From a checkpoint of a small transformer trained on Wikipedia: 9 layers.
Each number is 50 + 15 x the weight over its row's rms, rounded and kept within 0 to 99. Layers, rows and columns count from 0. The size before them is the row's rms in percent of the matrix's.

# gate: layer 5 MLP gate, 1728x640, rms 0.0379, rows 1715-1727, columns 0-127
# up: layer 5 MLP up, 1728x640, rms 0.0377, rows 1715-1727, columns 0-127
# down: layer 5 MLP down (transposed), 1728x640, rms 0.0341, rows 1715-1727, columns 0-127
gate1715 098:62 48 58 63 61 70 63 33 78 69 59 39 74 50 79 28 35 78 37 47 41 52 54 18 41 35 64 68 36 57 33 45 23 87 41 55 58 58 54 45 49 44 43 45 47 49 40 54 53 40 29 49 58 38 38 35 32 31 37 42 53 48 54 63 37 50 66 33 65 75 39 57 68 51 97 14 49 60 59 37 62 33 65 41 50 15 67 78 54 84 59 43 48 52 35 51 65 21 55 41 39 56 57 50 63 46 56 43 30 42 53 44 71 57 59 54 83 54 23 39 24 44 42 99 41 42 38 70
up1715 099:43 52 02 43 78 42 61 46 53 53 31 63 87 61 52 25 51 37 64 50 83 57 67 45 18 64 30 60 64 32 21 71 62 64 46 47 51 65 77 58 49 60 62 33 68 57 48 41 38 71 64 38 38 56 40 55 43 41 62 68 45 26 42 34 58 38 64 65 16 60 27 43 32 47 51 57 46 49 38 42 47 28 37 74 80 41 54 55 35 24 77 52 57 79 55 45 30 48 50 23 53 57 59 43 81 42 57 37 70 62 64 54 69 48 40 60 47 51 49 30 87 88 44 32 64 60 90 20
down1715 102:32 48 27 70 25 62 62 39 16 68 54 40 62 17 53 57 27 51 50 40 51 43 47 53 44 39 50 49 27 34 33 44 35 48 38 24 39 37 55 38 35 49 68 59 47 52 52 28 48 68 37 21 52 37 67 68 26 67 54 34 28 57 52 61 54 43 53 56 47 33 15 39 65 72 82 40 57 25 79 51 86 36 39 42 48 79 25 63 49 55 43 34 60 71 56 81 67 37 64 83 46 49 32 56 51 57 53 52 52 64 53 47 65 43 53 34 43 52 24 67 41 27 71 41 63 51 31 59
gate1716 100:54 50 63 56 55 52 52 57 41 57 55 75 63 48 51 53 52 48 75 30 55 76 46 36 52 29 73 72 36 49 27 48 41 39 60 55 65 60 27 46 38 29 54 51 45 10 38 46 55 50 92 61 51 57 24 60 38 80 31 30 54 52 42 57 49 77 68 76 50 64 24 71 43 50 60 51 47 71 44 33 37 34 36 49 66 62 54 36 44 30 39 57 35 38 39 29 44 48 07 29 64 50 31 41 52 41 69 57 50 39 65 35 39 64 71 22 45 52 63 40 43 60 58 31 69 39 30 12
up1716 101:57 48 37 53 56 49 50 52 58 52 42 43 42 61 73 26 41 48 46 45 64 48 68 44 67 56 11 40 55 55 83 66 57 47 63 70 54 74 19 31 72 47 67 49 74 39 66 84 40 55 76 71 46 55 49 78 59 38 43 41 24 46 45 48 48 61 20 32 64 55 53 47 28 30 52 45 57 53 45 29 40 65 33 58 72 55 35 58 65 47 71 53 52 44 30 28 62 51 52 66 44 58 62 06 46 42 52 26 37 38 50 50 78 11 30 29 69 27 50 39 60 73 35 37 47 87 49 76
down1716 101:23 45 49 48 48 46 41 36 32 52 47 74 42 28 68 70 77 34 42 45 42 39 42 48 76 49 41 73 41 51 75 44 63 43 46 61 77 54 39 49 42 51 49 42 80 24 49 63 58 41 39 36 42 43 35 29 51 19 36 48 75 39 61 50 52 55 50 59 24 62 48 41 45 61 43 56 61 67 37 31 64 44 91 00 50 75 67 57 58 60 58 68 39 59 57 74 27 60 62 61 44 58 58 50 75 50 40 49 44 46 59 88 58 65 48 29 53 28 48 40 34 31 65 40 25 34 35 43
gate1717 103:63 41 78 39 49 51 54 36 54 52 40 59 43 45 24 58 51 82 80 54 54 48 43 28 47 34 58 22 67 80 49 62 41 72 36 49 59 38 77 54 53 30 34 44 93 45 65 51 33 60 48 39 44 62 63 67 77 39 56 48 32 21 61 65 38 46 64 42 48 47 48 48 42 21 68 64 62 66 49 34 63 48 41 61 40 38 38 34 59 60 45 48 70 56 42 48 34 44 47 56 60 42 54 42 85 69 28 25 50 46 70 41 69 74 43 46 04 70 40 51 59 31 56 49 52 66 40 57
up1717 100:53 62 48 43 38 68 58 53 27 34 39 30 54 45 69 64 38 35 21 19 45 43 12 54 53 36 27 43 51 65 47 54 22 55 81 44 23 68 51 60 80 27 34 25 20 40 68 44 34 49 63 29 53 52 79 59 45 46 31 42 56 69 29 27 67 33 56 49 58 56 24 54 52 56 40 45 44 69 52 24 26 75 52 42 16 42 45 34 38 54 45 66 85 59 31 46 48 66 67 45 67 49 57 58 43 43 60 50 30 53 40 54 50 44 71 60 37 43 54 56 69 84 46 94 35 51 65 59
down1717 099:60 64 46 17 44 42 66 38 50 45 41 42 51 54 47 49 19 52 60 39 26 71 34 51 55 41 59 35 49 57 29 36 43 48 68 24 47 46 59 64 52 30 55 16 83 50 51 51 51 58 44 24 46 36 37 50 56 48 86 70 70 41 36 54 63 67 33 38 29 60 60 59 38 36 52 68 50 52 46 47 28 45 58 31 65 53 43 50 51 53 25 42 58 78 51 60 40 37 42 35 73 50 30 58 68 71 27 43 62 35 34 29 65 24 25 48 47 59 55 57 71 61 46 52 32 66 64 37
gate1718 101:80 31 14 50 42 47 82 69 61 68 44 40 34 52 24 69 41 59 36 21 68 53 25 55 57 40 59 33 37 32 46 50 42 60 54 73 41 39 25 38 60 41 46 64 74 53 61 45 43 44 30 40 57 65 58 15 38 48 34 60 31 66 43 51 30 24 19 76 25 67 61 40 80 46 28 61 17 47 63 60 41 73 80 59 36 67 44 28 71 28 23 44 64 24 63 59 38 75 57 49 33 65 46 74 57 34 55 58 63 36 62 61 51 79 36 46 47 36 71 67 58 64 59 40 36 54 73 65
up1718 102:36 29 60 42 91 72 47 52 31 28 36 30 38 60 25 55 33 76 45 33 53 69 47 48 65 68 38 48 61 44 48 63 30 57 64 40 22 77 63 44 66 35 44 54 59 39 64 38 53 36 68 26 42 39 43 29 38 46 54 42 51 23 64 87 53 37 33 80 47 35 63 64 28 50 43 56 57 66 38 57 60 34 57 55 84 47 41 47 71 55 74 34 53 56 54 53 58 55 25 32 42 38 82 40 72 40 37 62 48 72 49 70 42 34 44 43 28 38 61 96 22 38 34 37 55 35 34 40
down1718 101:52 51 70 36 38 51 48 45 59 33 27 66 35 50 65 61 28 54 37 72 24 65 82 42 67 51 42 36 59 51 45 69 56 49 46 60 52 43 57 71 69 71 59 76 24 42 63 41 48 48 51 34 55 53 27 58 74 33 68 46 42 63 33 42 60 59 67 25 37 51 43 54 65 54 60 46 84 26 71 63 28 68 42 40 55 48 63 57 59 55 44 40 58 59 40 54 61 48 61 62 34 38 57 46 58 44 71 64 48 61 51 94 68 55 58 13 60 45 54 28 65 39 52 41 56 69 42 71
gate1719 075:65 23 30 38 48 61 43 49 43 53 60 34 52 20 71 80 48 50 20 34 42 35 36 38 57 59 63 27 38 52 59 78 83 31 53 47 54 38 27 60 51 72 30 46 53 53 38 46 51 21 27 57 68 82 48 50 35 61 51 45 46 39 67 51 66 70 43 33 49 26 53 51 66 51 38 46 32 67 40 27 52 49 61 67 30 76 23 73 37 43 30 52 41 58 44 53 54 38 34 67 49 51 51 32 51 26 48 41 48 17 42 53 74 43 54 36 41 46 74 59 18 21 63 40 22 45 74 55
up1719 088:51 62 68 38 38 22 88 33 43 62 59 26 31 71 47 62 66 23 59 72 65 53 43 56 49 53 50 41 47 60 72 54 46 36 53 61 52 46 61 53 73 51 52 27 91 37 40 52 58 79 79 53 41 40 58 48 46 58 27 58 64 50 47 61 27 65 79 33 47 35 80 39 43 96 10 57 60 32 68 44 29 73 73 48 50 70 35 47 58 56 65 61 32 36 51 49 54 36 78 62 51 53 71 55 31 37 56 62 39 63 48 26 40 84 49 31 45 60 41 43 55 47 63 32 61 32 74 48
down1719 085:55 46 53 43 34 84 11 71 39 42 35 79 39 56 27 60 47 29 46 26 47 35 56 49 35 47 81 47 51 56 50 35 38 55 51 21 48 32 65 73 55 64 51 70 31 70 55 63 41 27 52 36 45 37 27 63 43 62 44 63 49 30 53 41 67 90 12 49 63 50 31 43 59 33 49 48 29 63 62 46 54 46 52 76 28 54 41 38 55 54 43 39 55 58 47 46 50 40 33 59 41 28 21 39 63 53 50 48 41 63 60 58 62 21 44 46 38 43 58 51 25 55 59 62 43 50 46 47
gate1720 101:54 54 36 50 59 58 50 83 37 83 47 45 44 39 42 49 21 42 70 63 64 49 29 29 55 49 66 64 63 55 74 58 19 77 29 67 78 40 42 51 90 67 65 42 48 52 35 49 48 47 71 24 53 28 56 48 45 44 39 43 46 68 71 78 57 85 50 73 64 67 31 46 39 50 66 38 62 19 38 63 73 57 50 50 69 35 27 68 40 16 23 52 42 34 50 49 40 59 33 68 69 34 48 16 60 39 30 35 52 35 45 44 65 47 60 60 24 53 52 49 56 53 36 67 48 21 24 39
up1720 102:54 55 62 66 42 39 22 53 69 41 37 64 41 81 59 52 21 64 18 73 42 39 59 52 60 71 60 62 42 38 49 39 29 18 63 13 52 15 50 67 29 29 29 43 35 49 48 31 63 46 55 45 45 24 62 31 57 48 52 37 42 60 46 61 32 28 32 44 42 50 40 32 56 51 40 16 48 84 84 31 39 32 59 87 43 63 65 58 59 48 54 41 58 50 89 74 22 36 46 41 25 41 55 69 51 76 32 57 55 43 81 33 66 10 41 42 56 55 41 52 45 60 67 46 42 34 52 62
down1720 102:54 45 64 66 38 55 44 50 75 28 50 32 39 62 37 72 60 65 56 50 61 53 32 33 72 55 50 60 61 54 54 44 49 53 48 31 47 87 37 45 55 53 46 64 62 48 36 56 63 51 26 96 49 33 59 62 59 81 63 64 49 53 52 66 48 45 28 49 35 66 28 61 67 26 68 31 74 60 23 52 16 59 29 67 32 56 53 55 35 35 45 62 26 70 56 61 64 33 56 49 52 30 13 59 48 21 41 19 30 39 49 49 55 35 75 58 35 44 63 45 75 80 49 19 27 51 73 47
gate1721 100:39 45 69 74 63 35 40 56 66 34 47 45 61 46 49 48 40 28 55 71 49 58 76 63 48 57 58 31 51 60 35 57 44 36 39 68 23 40 43 42 54 22 40 64 42 88 43 49 65 66 43 58 52 29 37 67 44 31 53 61 46 13 46 46 44 54 46 67 47 50 42 64 42 42 71 51 11 60 50 50 57 50 36 67 63 60 48 72 54 63 50 30 67 58 54 63 66 57 55 51 32 53 55 42 57 40 52 31 36 45 51 59 18 30 70 38 60 38 44 48 53 43 54 90 50 36 25 67
up1721 098:24 45 75 57 55 68 68 54 89 76 30 56 44 66 46 23 75 11 35 51 31 81 61 66 25 87 58 57 36 30 43 35 53 46 45 47 57 51 30 50 59 29 29 56 32 67 44 61 63 45 62 37 78 34 53 31 56 43 43 59 48 48 32 29 61 57 51 61 59 37 45 60 55 43 69 47 39 59 26 49 44 42 49 77 31 48 51 50 44 63 58 49 53 58 76 81 73 50 25 51 62 65 57 58 41 56 44 48 28 70 50 31 40 55 47 44 41 58 59 36 59 51 61 14 73 69 60 63
down1721 098:60 82 49 73 33 33 91 72 21 50 73 28 61 57 57 53 50 49 58 69 55 27 47 43 45 59 53 45 46 75 61 22 69 52 57 44 50 51 54 41 63 57 38 50 63 55 82 32 59 65 36 54 59 57 45 45 60 73 32 52 45 72 34 64 50 67 62 64 60 36 47 64 60 49 45 59 66 13 61 45 35 53 50 48 43 51 50 70 50 66 50 57 68 52 36 66 41 56 76 74 38 57 40 45 57 14 58 17 32 42 61 67 67 55 85 39 70 66 54 56 67 47 51 74 04 33 42 24
gate1722 107:65 26 53 69 78 55 56 43 80 41 67 78 56 52 06 50 72 33 52 58 46 53 49 54 27 57 46 57 39 41 61 32 56 45 12 26 40 50 58 36 36 45 45 52 57 55 41 47 46 53 56 74 53 60 70 61 69 17 67 53 79 66 52 50 42 45 47 44 67 52 71 37 22 43 63 53 22 50 42 65 31 61 39 75 48 52 47 34 48 69 50 45 38 53 52 47 68 46 55 40 32 55 61 65 41 50 34 52 82 58 48 78 55 40 61 44 41 45 44 24 83 56 49 58 38 48 62 37
up1722 103:79 30 46 68 31 38 55 44 42 41 40 62 40 51 42 51 46 15 45 45 48 93 44 49 48 44 60 71 62 31 32 28 44 27 31 61 75 30 58 33 18 58 23 23 35 43 70 43 51 40 51 41 72 49 40 49 35 44 48 33 46 33 54 56 61 30 53 46 72 59 39 42 46 75 57 54 44 58 70 60 76 43 33 89 56 44 62 47 49 68 82 28 60 55 52 35 23 20 63 43 63 30 49 48 50 59 62 36 62 53 13 44 46 44 47 51 51 53 32 38 57 36 74 67 56 47 47 68
down1722 103:59 74 33 18 40 62 40 38 38 35 58 42 51 38 40 58 54 40 67 38 48 71 64 58 70 62 55 47 68 48 30 56 40 69 31 63 48 52 71 52 46 47 34 55 22 36 56 27 37 44 39 40 45 69 68 67 43 70 56 37 64 37 79 45 55 46 55 36 44 43 61 60 47 49 32 44 45 60 34 75 58 36 40 65 70 37 48 22 39 49 54 45 65 39 56 68 39 73 58 64 32 75 60 59 16 52 52 43 66 60 34 35 44 30 66 59 65 47 52 58 58 50 42 62 56 49 25 31
gate1723 106:34 47 47 34 43 38 29 40 55 20 38 54 94 51 35 42 73 60 62 39 36 51 60 32 69 52 45 64 80 58 45 38 68 87 51 49 52 57 63 36 65 59 45 48 54 51 35 58 28 65 70 48 51 48 33 62 66 44 57 33 72 58 70 21 40 34 34 46 52 53 52 41 55 61 66 40 57 57 45 27 61 62 68 58 61 47 44 44 33 62 34 36 31 57 72 54 30 49 58 40 65 56 49 64 55 51 38 35 52 42 42 48 50 75 67 68 74 53 69 80 33 84 48 49 39 59 58 38
up1723 099:51 52 89 33 55 61 61 58 74 56 44 45 63 47 38 33 35 32 53 42 46 75 70 56 48 73 51 70 39 75 62 67 55 75 52 66 42 58 43 70 67 78 50 59 16 42 44 61 44 40 72 37 68 25 45 53 53 69 41 40 48 53 37 45 68 53 66 53 64 79 13 31 35 80 78 40 50 61 55 40 38 67 71 62 70 32 50 38 40 44 44 32 43 45 62 57 69 38 56 66 51 17 66 62 78 32 51 75 60 44 49 36 51 59 42 60 54 57 15 52 36 52 70 72 53 82 55 69
down1723 098:64 56 27 72 26 56 42 72 31 44 36 49 23 52 41 63 67 66 59 44 55 48 48 52 78 41 35 53 54 68 46 54 36 53 68 47 72 48 45 64 36 40 52 43 54 56 64 47 47 32 76 60 68 56 47 46 39 43 51 85 58 46 43 44 40 71 36 56 43 48 67 87 36 31 56 43 56 61 49 55 30 29 45 74 49 51 56 77 48 72 49 57 89 53 62 49 11 31 65 31 28 56 62 34 33 30 55 52 70 56 43 54 60 44 57 60 38 82 51 24 56 61 59 40 48 40 63 53
gate1724 096:15 63 55 46 57 49 61 48 29 50 43 45 54 57 39 70 51 81 25 73 44 78 24 40 70 44 43 36 21 45 29 27 50 37 57 83 21 62 35 50 55 54 46 51 61 84 16 52 55 28 51 40 45 49 49 56 50 54 49 55 44 58 30 53 77 75 56 39 64 61 46 49 59 58 65 46 45 35 29 44 46 45 66 47 38 11 42 40 51 54 41 51 57 42 53 49 64 58 28 53 57 73 48 10 45 35 42 50 37 83 77 44 42 72 59 51 45 49 35 51 45 35 60 50 57 50 47 57
up1724 097:39 36 60 30 38 61 36 50 48 69 53 61 77 36 34 44 67 51 66 65 17 54 76 74 49 57 35 44 69 41 47 53 35 29 71 47 55 60 32 43 56 50 83 48 56 74 36 55 52 54 60 60 59 54 58 40 60 60 50 40 47 44 51 51 50 30 44 52 58 47 43 61 41 38 67 36 47 70 50 52 72 39 43 68 61 70 58 33 62 40 53 51 55 42 22 39 50 55 47 32 62 25 45 78 33 72 51 59 28 71 30 59 52 34 54 76 49 73 69 60 47 53 38 68 00 74 56 49
down1724 100:43 38 70 41 56 70 17 43 57 78 58 31 64 43 31 50 53 46 38 42 60 33 51 29 33 42 33 59 49 79 49 64 26 28 44 52 36 32 36 66 73 26 64 41 78 61 30 30 28 51 34 44 40 80 55 76 33 71 62 60 56 36 29 43 74 20 33 54 16 30 45 49 47 68 50 41 33 75 21 62 60 47 31 29 64 54 47 52 57 51 63 31 68 57 27 28 56 62 41 55 63 77 54 54 46 54 46 48 67 58 61 46 53 29 66 62 31 30 73 58 45 72 64 66 28 61 59 61
gate1725 094:43 46 31 68 50 74 44 61 41 17 67 29 55 52 32 49 53 34 62 38 51 34 54 24 32 35 48 35 65 51 56 38 59 61 46 47 43 49 45 49 36 57 24 53 73 64 39 59 84 57 50 43 30 53 41 38 51 53 55 50 53 65 64 60 48 55 53 49 66 45 49 48 25 32 50 65 65 48 81 65 66 24 40 44 48 34 53 49 63 41 46 49 22 28 43 88 14 61 47 53 29 41 27 29 32 68 40 49 53 58 26 46 63 43 62 36 45 51 63 65 37 53 41 17 27 48 39 36
up1725 093:53 45 69 21 27 30 23 63 55 79 44 64 36 34 52 63 43 55 37 40 73 53 66 59 39 49 66 35 48 36 57 77 48 54 46 59 27 42 43 48 59 55 05 28 48 15 52 70 37 43 59 71 87 58 64 53 41 70 39 51 33 58 45 43 74 44 66 66 62 49 38 74 46 36 40 36 46 53 33 40 65 34 75 39 26 49 77 50 36 73 46 52 52 35 62 50 65 46 39 45 58 41 20 35 41 46 36 49 47 62 83 48 36 71 37 69 66 63 56 31 56 46 38 24 26 49 60 73
down1725 094:19 45 37 43 71 29 58 60 68 68 39 48 71 43 48 53 39 36 46 43 66 86 31 35 53 68 60 46 56 34 54 43 62 41 51 48 30 47 48 27 67 40 40 35 36 54 47 63 75 63 39 34 49 40 44 64 46 29 61 32 27 48 58 40 44 62 54 37 58 77 36 28 54 44 45 64 55 52 50 24 54 37 49 24 44 63 68 40 58 60 59 41 69 58 66 71 13 72 37 39 72 79 66 70 60 38 59 52 25 22 44 58 44 60 38 71 50 44 38 30 53 76 38 31 38 57 48 62
gate1726 098:26 60 56 84 49 33 35 69 34 58 52 32 67 47 46 24 51 64 20 76 36 44 44 55 29 40 59 66 34 45 35 79 24 68 37 51 45 59 48 47 39 47 30 46 48 46 52 33 55 60 12 61 24 26 52 30 53 44 41 60 78 52 83 54 48 29 70 71 64 34 31 47 39 72 55 41 59 64 66 53 61 23 71 56 55 68 31 48 67 40 45 43 30 44 31 48 61 40 14 39 47 37 52 53 24 44 29 71 41 73 46 33 63 57 57 40 29 72 36 48 56 69 63 51 43 69 43 29
up1726 100:54 55 45 63 25 67 62 46 61 47 40 59 43 22 58 47 61 62 57 39 55 76 14 41 46 43 64 53 36 34 29 33 42 30 29 64 52 48 52 51 35 38 31 62 61 44 28 48 39 55 74 39 58 46 61 55 23 39 74 44 56 44 58 36 54 39 49 43 46 42 50 42 46 82 61 62 32 27 46 53 21 66 55 52 70 33 64 45 65 88 75 46 49 46 92 40 38 58 69 57 50 52 35 59 50 58 66 58 56 53 39 12 49 26 52 62 72 62 49 37 48 50 55 31 30 62 83 44
down1726 099:26 50 42 56 29 45 34 61 44 32 35 52 42 51 55 44 66 54 69 66 70 56 48 57 45 40 33 25 49 48 61 63 64 61 46 61 84 44 65 77 57 61 41 51 36 48 47 45 61 48 53 62 35 68 66 51 59 53 43 44 61 22 66 34 48 56 42 63 53 17 70 69 40 53 50 41 56 49 54 57 66 66 23 61 33 36 61 37 77 39 40 70 64 69 38 62 54 72 47 66 38 59 52 31 23 28 62 43 51 41 67 07 26 18 60 55 46 53 24 49 81 49 19 41 46 38 39 53
gate1727 095:50 55 50 58 27 69 71 42 53 41 51 40 73 30 32 27 48 44 35 67 36 46 53 58 38 44 61 47 63 45 29 37 48 49 72 45 26 56 56 54 57 58 52 73 72 44 35 43 58 46 32 56 38 43 60 45 64 59 25 36 50 61 47 57 57 57 68 55 49 71 55 44 66 43 71 37 46 46 63 46 53 64 42 32 31 61 40 40 63 50 50 51 30 43 31 42 37 52 74 25 35 55 57 81 58 45 33 56 54 47 42 74 42 49 71 70 65 46 58 57 82 74 20 61 60 66 43 46
up1727 092:33 52 27 56 84 57 89 56 53 28 28 44 54 64 43 57 71 38 85 50 47 64 29 41 58 35 45 41 24 58 31 84 87 72 58 51 65 54 49 59 33 56 69 51 64 54 70 80 30 73 68 36 52 45 62 57 46 62 66 47 45 39 58 55 78 39 45 50 73 53 39 37 53 56 57 50 48 43 33 66 46 20 44 55 51 55 40 55 75 47 58 45 35 57 36 45 18 75 50 42 61 44 78 50 40 87 66 50 66 27 80 41 32 51 38 58 72 43 78 57 43 67 15 69 37 27 43 59
down1727 095:54 44 35 61 82 63 32 53 33 46 44 74 47 57 58 49 56 58 55 60 35 70 39 60 57 63 48 58 65 42 62 50 66 54 51 17 45 38 50 68 45 42 45 50 30 39 34 36 56 50 26 45 65 51 17 54 58 37 86 24 23 59 54 52 56 39 42 52 41 26 62 49 49 94 18 50 40 48 43 51 49 40 44 83 45 16 43 60 56 40 40 42 41 25 54 46 39 53 54 41 58 43 36 43 59 47 56 18 62 51 52 67 75 53 74 22 82 59 60 21 30 67 57 54 24 43 37 66